Weights of a small transformer language model: untied embeddings.
Each number is 50 + 10 x the weight over its row's rms, rounded and kept within 0 to 99. Layers, rows and columns count from 0. The size before them is the row's rms in percent of the matrix's.

# down: layer 3 MLP down (transposed), 384x96, rms 0.217, rows 224-240, columns 0-95
# up: layer 3 MLP up, 384x96, rms 0.23, rows 225-240, columns 0-95
down224 075:62 59 51 43 42 41 53 31 52 43 54 71 37 45 56 37 68 60 58 53 44 55 60 23 57 61 47 39 65 55 62 45 52 33 50 46 41 66 64 42 53 51 58 43 53 60 53 35 50 46 61 37 56 64 42 47 45 44 56 38 51 51 60 25 36 55 44 34 46 53 61 35 52 42 46 55 48 37 51 41 48 52 47 55 42 39 56 35 51 45 40 29 48 59 32 52
up225 100:41 44 34 51 61 53 44 45 49 58 55 40 35 50 42 55 29 33 50 47 69 46 33 38 48 48 65 52 45 34 49 54 50 57 63 57 47 39 55 48 56 33 51 42 48 46 45 53 49 31 42 31 50 81 49 50 63 61 40 66 47 70 37 64 44 46 64 52 49 46 52 56 54 41 52 34 47 50 63 52 54 31 51 66 40 55 40 49 45 57 62 36 50 60 64 50
down225 090:63 53 64 37 41 43 51 53 46 22 48 58 45 46 58 45 48 60 37 50 30 56 68 72 46 62 33 52 58 69 41 40 50 36 45 42 56 50 38 52 37 58 62 52 56 51 48 66 44 61 51 62 51 33 53 47 35 37 63 27 51 31 62 38 51 53 30 46 49 53 48 42 45 51 55 57 42 57 50 47 47 65 52 43 58 42 49 58 51 51 31 57 47 44 36 49
up226 107:40 51 57 57 38 59 47 64 50 42 53 55 48 67 29 59 63 54 63 64 41 47 46 74 44 23 52 47 61 44 57 58 41 45 46 58 49 44 41 37 49 50 50 45 61 52 41 52 33 64 51 57 40 41 47 55 61 54 17 67 44 63 57 61 42 54 57 59 40 55 56 44 35 48 61 53 43 61 52 50 40 61 48 52 48 35 46 46 49 63 71 57 33 51 42 51
down226 102:60 52 57 45 58 51 62 35 48 64 44 56 42 35 64 33 34 50 38 34 55 56 43 41 56 54 41 48 42 47 33 33 56 51 64 45 63 59 63 52 55 55 46 52 38 49 49 55 69 32 50 45 66 65 59 49 37 46 84 29 47 38 48 35 54 48 43 45 56 47 46 51 63 54 36 50 58 30 52 46 63 52 52 50 48 58 52 49 50 39 27 55 60 49 47 43
up227 060:63 65 54 59 36 38 57 53 49 51 77 50 61 55 52 56 50 40 67 44 48 42 53 39 61 38 46 49 57 40 56 56 53 53 49 49 67 60 55 64 45 52 55 57 53 57 68 58 58 59 67 56 53 43 47 54 56 50 58 42 45 33 22 61 65 51 55 47 50 43 42 67 49 47 46 51 58 50 47 53 41 41 64 41 49 45 85 57 28 37 56 60 52 41 37 46
down227 043:68 67 47 64 35 55 60 46 42 49 56 53 40 45 57 57 53 48 53 61 39 51 48 69 68 55 54 44 48 48 51 50 46 62 53 49 46 48 50 49 57 57 47 39 55 54 52 39 50 37 32 61 52 63 69 42 55 46 69 59 49 65 66 58 59 51 50 59 51 74 74 44 62 64 45 67 34 51 71 48 62 63 42 56 52 59 46 60 52 51 37 48 51 47 76 54
up228 111:50 38 51 51 50 50 34 72 38 47 43 45 43 43 53 60 48 65 54 51 60 48 56 40 69 50 64 62 54 66 51 40 39 54 46 67 54 56 41 56 33 44 64 65 42 52 46 33 51 28 27 52 32 39 36 56 52 49 52 51 43 42 62 46 42 33 54 49 52 54 46 40 60 62 69 56 52 33 45 55 47 62 57 53 38 51 70 45 45 38 41 51 69 50 62 49
down228 116:55 76 48 49 57 49 55 36 60 56 61 44 57 52 47 40 51 42 50 57 43 53 46 80 39 48 27 39 53 48 54 50 67 46 59 40 46 54 65 46 54 67 38 32 60 64 56 67 42 71 73 56 55 44 49 50 51 76 67 45 61 50 48 60 56 64 43 44 50 43 58 47 47 60 42 47 43 57 48 53 54 49 53 47 70 57 45 58 58 58 61 60 39 54 46 44
up229 052:53 58 44 59 40 44 59 69 52 43 51 47 68 48 38 42 70 65 52 52 64 64 41 61 52 48 46 49 65 61 44 52 38 57 44 50 46 58 52 45 61 42 59 36 60 54 35 46 60 66 39 73 56 51 50 42 67 42 40 63 65 66 56 48 36 52 57 47 53 37 48 52 26 38 42 67 51 57 37 45 49 58 63 54 74 55 48 59 55 51 53 57 58 44 66 46
down229 056:63 38 64 62 51 47 60 63 47 36 44 35 45 59 40 57 51 51 58 50 52 38 53 48 64 54 48 42 52 49 58 34 54 57 51 46 61 41 41 66 38 51 40 60 43 50 79 40 60 46 84 53 50 46 46 63 56 69 54 42 54 29 58 55 61 37 39 50 48 63 65 53 64 53 58 46 63 47 47 71 41 54 50 46 53 60 63 42 51 52 56 40 55 51 62 63
up230 073:43 61 43 65 61 46 51 65 47 69 32 43 43 43 41 52 43 69 48 44 48 55 27 38 64 55 37 61 41 57 45 34 66 55 40 55 65 37 45 53 66 34 40 39 38 57 43 62 48 61 37 73 52 39 46 57 42 44 32 43 71 48 55 47 48 69 39 49 52 53 53 57 52 49 60 49 47 39 49 58 51 56 42 49 47 40 44 29 43 56 49 54 42 58 57 59
down230 084:43 60 40 50 48 41 60 53 65 47 46 35 36 31 64 57 70 40 57 45 63 43 52 40 31 54 53 69 47 41 54 52 76 60 38 48 42 34 45 52 57 53 44 54 37 63 59 47 53 52 40 52 55 49 52 49 46 45 43 57 53 63 47 60 52 64 52 63 49 57 68 52 57 44 61 45 58 38 53 46 70 58 50 30 59 33 59 55 26 49 61 53 72 54 51 46
up231 072:32 52 53 51 46 43 30 42 47 51 42 53 45 35 53 41 49 56 61 49 63 47 50 65 51 38 40 48 61 51 57 46 70 50 46 54 58 58 54 49 38 67 49 36 35 82 56 35 48 40 55 56 45 62 61 53 44 60 59 51 41 33 56 58 60 33 40 53 45 54 61 44 49 63 40 51 47 49 42 45 34 58 58 49 40 58 53 51 56 70 68 64 55 76 42 39
down231 063:43 65 33 48 46 52 47 48 65 52 55 48 48 63 50 53 61 49 34 56 25 49 45 31 48 38 48 42 45 52 54 51 51 55 45 60 62 57 45 37 59 33 33 38 30 31 43 72 36 58 46 56 45 56 54 52 60 50 53 41 54 53 37 30 57 63 59 40 58 41 60 45 60 35 64 43 55 24 43 36 60 45 45 57 47 53 56 56 57 40 51 39 42 53 47 37
up232 112:60 62 49 41 29 44 55 58 46 50 40 51 57 54 44 45 59 48 45 28 58 65 51 43 38 53 50 49 39 60 59 46 41 50 51 52 50 39 49 43 46 50 56 62 39 42 36 60 53 54 20 40 48 47 52 37 50 29 52 42 48 48 45 68 54 52 44 34 57 36 58 63 43 27 49 46 71 53 51 53 63 45 64 50 60 51 36 44 42 44 44 55 34 54 53 81
down232 113:38 31 39 62 57 52 47 46 55 45 53 43 55 40 39 42 56 42 51 64 59 39 37 56 67 40 42 40 56 38 45 57 55 61 43 44 36 60 37 79 48 62 50 47 60 49 58 58 54 59 70 57 33 46 48 61 53 57 51 57 66 49 49 21 55 50 42 61 58 58 58 44 56 55 57 51 40 50 53 51 41 71 52 52 54 35 63 53 50 55 36 32 65 49 57 35
up233 116:57 60 43 69 52 66 65 41 56 66 54 53 45 29 50 60 64 51 41 40 60 44 57 42 65 53 45 43 34 56 55 66 36 42 31 38 35 32 54 57 49 53 48 46 41 40 51 43 41 55 49 54 60 51 52 32 60 62 63 41 56 49 65 50 50 42 51 57 61 53 49 60 69 62 30 51 44 48 31 49 53 57 58 60 38 57 56 33 48 45 60 70 46 60 47 41
down233 112:42 38 45 39 40 40 45 63 37 56 52 47 53 64 57 36 41 52 59 62 53 46 49 54 37 60 64 65 60 46 41 38 55 44 65 43 74 66 46 48 43 48 39 59 51 45 42 68 58 46 69 51 36 47 42 76 46 27 48 53 48 47 39 53 54 69 46 46 44 50 52 57 47 39 76 54 52 47 58 45 54 36 45 43 62 45 43 54 58 51 31 39 54 38 59 62
up234 117:44 58 53 45 52 54 55 31 47 47 59 58 51 32 49 65 67 51 36 48 47 29 58 36 63 55 54 32 50 41 48 47 55 54 67 59 47 43 32 53 62 47 55 50 31 49 45 56 50 48 34 52 48 53 30 45 58 61 54 51 51 38 46 61 55 63 34 52 67 26 54 47 54 51 44 50 35 52 40 75 37 61 44 31 50 46 59 42 46 58 33 45 63 57 49 47
down234 127:57 50 49 61 65 51 41 64 48 49 35 35 30 57 52 48 26 42 67 49 50 57 46 48 48 45 34 63 39 55 55 69 21 39 51 45 63 55 66 42 59 51 44 51 60 33 38 62 55 58 57 60 54 56 70 55 51 37 57 55 55 49 62 31 58 41 55 53 46 55 56 45 45 48 60 51 54 40 62 44 49 36 63 68 52 67 45 42 67 49 48 52 54 43 41 54
up235 115:39 60 67 27 44 48 52 48 34 48 27 34 46 49 47 48 61 42 55 66 43 52 55 64 53 52 57 52 57 66 53 45 42 45 56 30 52 33 64 33 54 61 61 49 48 58 42 64 45 44 53 46 50 41 47 57 61 45 46 47 50 40 51 48 55 49 54 59 49 43 53 32 51 78 53 59 38 55 34 40 46 37 48 54 52 53 60 40 44 62 72 67 68 47 56 34
down235 122:41 36 47 58 49 48 53 44 57 55 58 75 53 56 51 73 59 41 62 42 68 48 47 43 37 39 44 49 38 49 47 47 49 61 30 56 47 49 44 55 44 41 28 54 54 46 61 32 52 56 47 47 39 54 48 33 38 52 45 60 46 55 45 51 57 45 67 54 57 55 43 62 49 18 40 35 56 33 46 56 40 52 47 46 53 44 45 63 57 52 25 38 40 50 41 69
up236 141:42 56 49 48 38 57 61 54 38 71 49 51 57 63 59 46 61 60 51 54 56 66 58 59 48 55 55 55 59 41 40 53 33 48 59 70 49 48 51 54 51 48 56 49 46 31 52 56 47 55 33 48 46 42 46 58 41 48 64 46 24 45 48 34 70 45 41 46 38 40 46 57 40 63 53 57 49 67 42 62 45 51 56 41 43 54 60 60 58 72 79 57 45 47 66 70
down236 135:59 46 55 48 63 46 34 52 59 40 51 57 49 45 37 59 43 43 42 47 48 41 45 46 66 49 55 52 54 55 65 48 66 52 43 39 65 54 48 44 57 67 49 58 45 73 44 45 51 51 61 50 52 59 60 47 68 62 36 55 73 54 53 72 38 53 51 56 63 62 54 44 58 37 47 42 54 37 56 37 61 60 56 63 67 42 44 42 47 32 30 45 57 48 28 29
up237 059:44 55 60 54 57 41 57 50 43 37 55 47 43 37 51 62 62 34 59 62 62 45 62 48 46 33 60 45 69 50 49 54 53 56 58 57 44 44 65 50 63 55 45 45 48 58 46 52 56 37 59 44 43 52 48 59 48 56 53 46 45 12 33 68 58 42 60 49 53 40 61 37 33 35 46 50 63 51 52 59 41 41 51 49 34 52 84 47 49 44 67 51 57 61 54 52
down237 063:36 56 57 34 44 62 32 46 50 59 51 52 42 55 45 41 33 66 46 50 51 49 62 52 49 58 42 49 52 50 54 61 50 41 26 60 66 59 61 52 52 45 46 41 43 56 35 54 26 31 41 30 59 38 40 40 40 49 46 44 49 46 52 29 54 54 41 64 35 35 40 52 43 56 53 51 51 38 33 37 45 52 34 51 36 70 41 31 45 50 51 43 44 40 48 47
up238 106:49 77 52 63 55 58 25 53 42 49 50 60 48 46 50 62 36 53 52 45 83 55 49 34 60 45 46 47 52 47 60 35 74 56 58 43 66 37 54 49 37 48 47 37 55 49 53 38 53 50 48 49 44 52 49 49 43 60 62 33 53 51 62 51 44 56 38 50 55 34 46 61 28 60 57 42 31 56 50 56 57 61 62 58 43 53 59 48 52 42 41 31 46 45 40 36
down238 095:56 29 49 36 48 37 70 46 41 61 61 45 51 45 57 37 57 54 51 58 45 37 48 69 47 50 49 49 46 41 35 61 38 37 35 54 37 49 51 46 56 57 67 58 45 53 74 52 46 49 44 49 42 51 48 50 48 55 40 64 43 43 34 63 69 57 43 50 48 63 54 29 69 47 35 64 55 49 59 39 47 36 38 37 49 31 35 48 41 57 52 59 40 54 54 66
up239 074:56 56 46 57 55 50 59 60 47 44 37 46 38 32 48 54 39 72 37 41 50 55 49 73 63 48 41 58 42 64 59 36 61 64 48 41 55 54 40 48 44 56 41 50 35 51 48 58 76 46 54 69 58 45 58 35 29 48 60 32 51 53 54 42 50 37 42 65 47 48 42 57 45 70 45 54 53 52 50 51 44 69 45 54 28 44 62 50 50 61 64 57 50 52 33 56
down239 083:41 41 67 44 60 39 53 46 40 42 37 36 56 68 64 60 58 48 47 45 54 51 53 46 50 53 41 63 60 42 41 53 51 36 61 62 63 24 44 49 56 41 56 44 53 52 51 45 36 54 49 41 55 38 38 53 36 49 49 32 35 26 50 58 69 52 55 43 47 49 44 36 50 44 46 46 41 40 56 53 61 47 65 55 53 49 60 51 69 56 35 53 15 47 61 52
up240 084:49 59 54 49 57 52 64 44 43 61 35 47 59 40 50 49 47 44 62 41 61 42 40 48 45 64 39 44 49 40 64 54 38 55 42 60 66 48 53 59 50 54 53 54 27 61 63 45 51 53 58 60 34 50 45 52 57 23 61 48 45 44 62 32 42 57 28 42 45 54 61 43 54 57 62 36 25 57 60 40 45 49 29 59 67 35 55 63 40 51 56 54 42 45 62 63
down240 094:43 32 44 55 53 44 51 63 61 50 57 47 47 62 44 56 50 59 42 65 45 53 53 45 51 49 57 50 51 57 44 47 58 39 46 48 37 61 43 60 49 55 57 42 79 45 24 60 38 43 46 48 49 46 66 40 54 63 55 66 54 43 54 70 67 43 57 44 49 36 43 43 49 46 58 75 64 52 36 56 57 48 62 30 44 68 41 31 49 53 47 47 63 56 37 35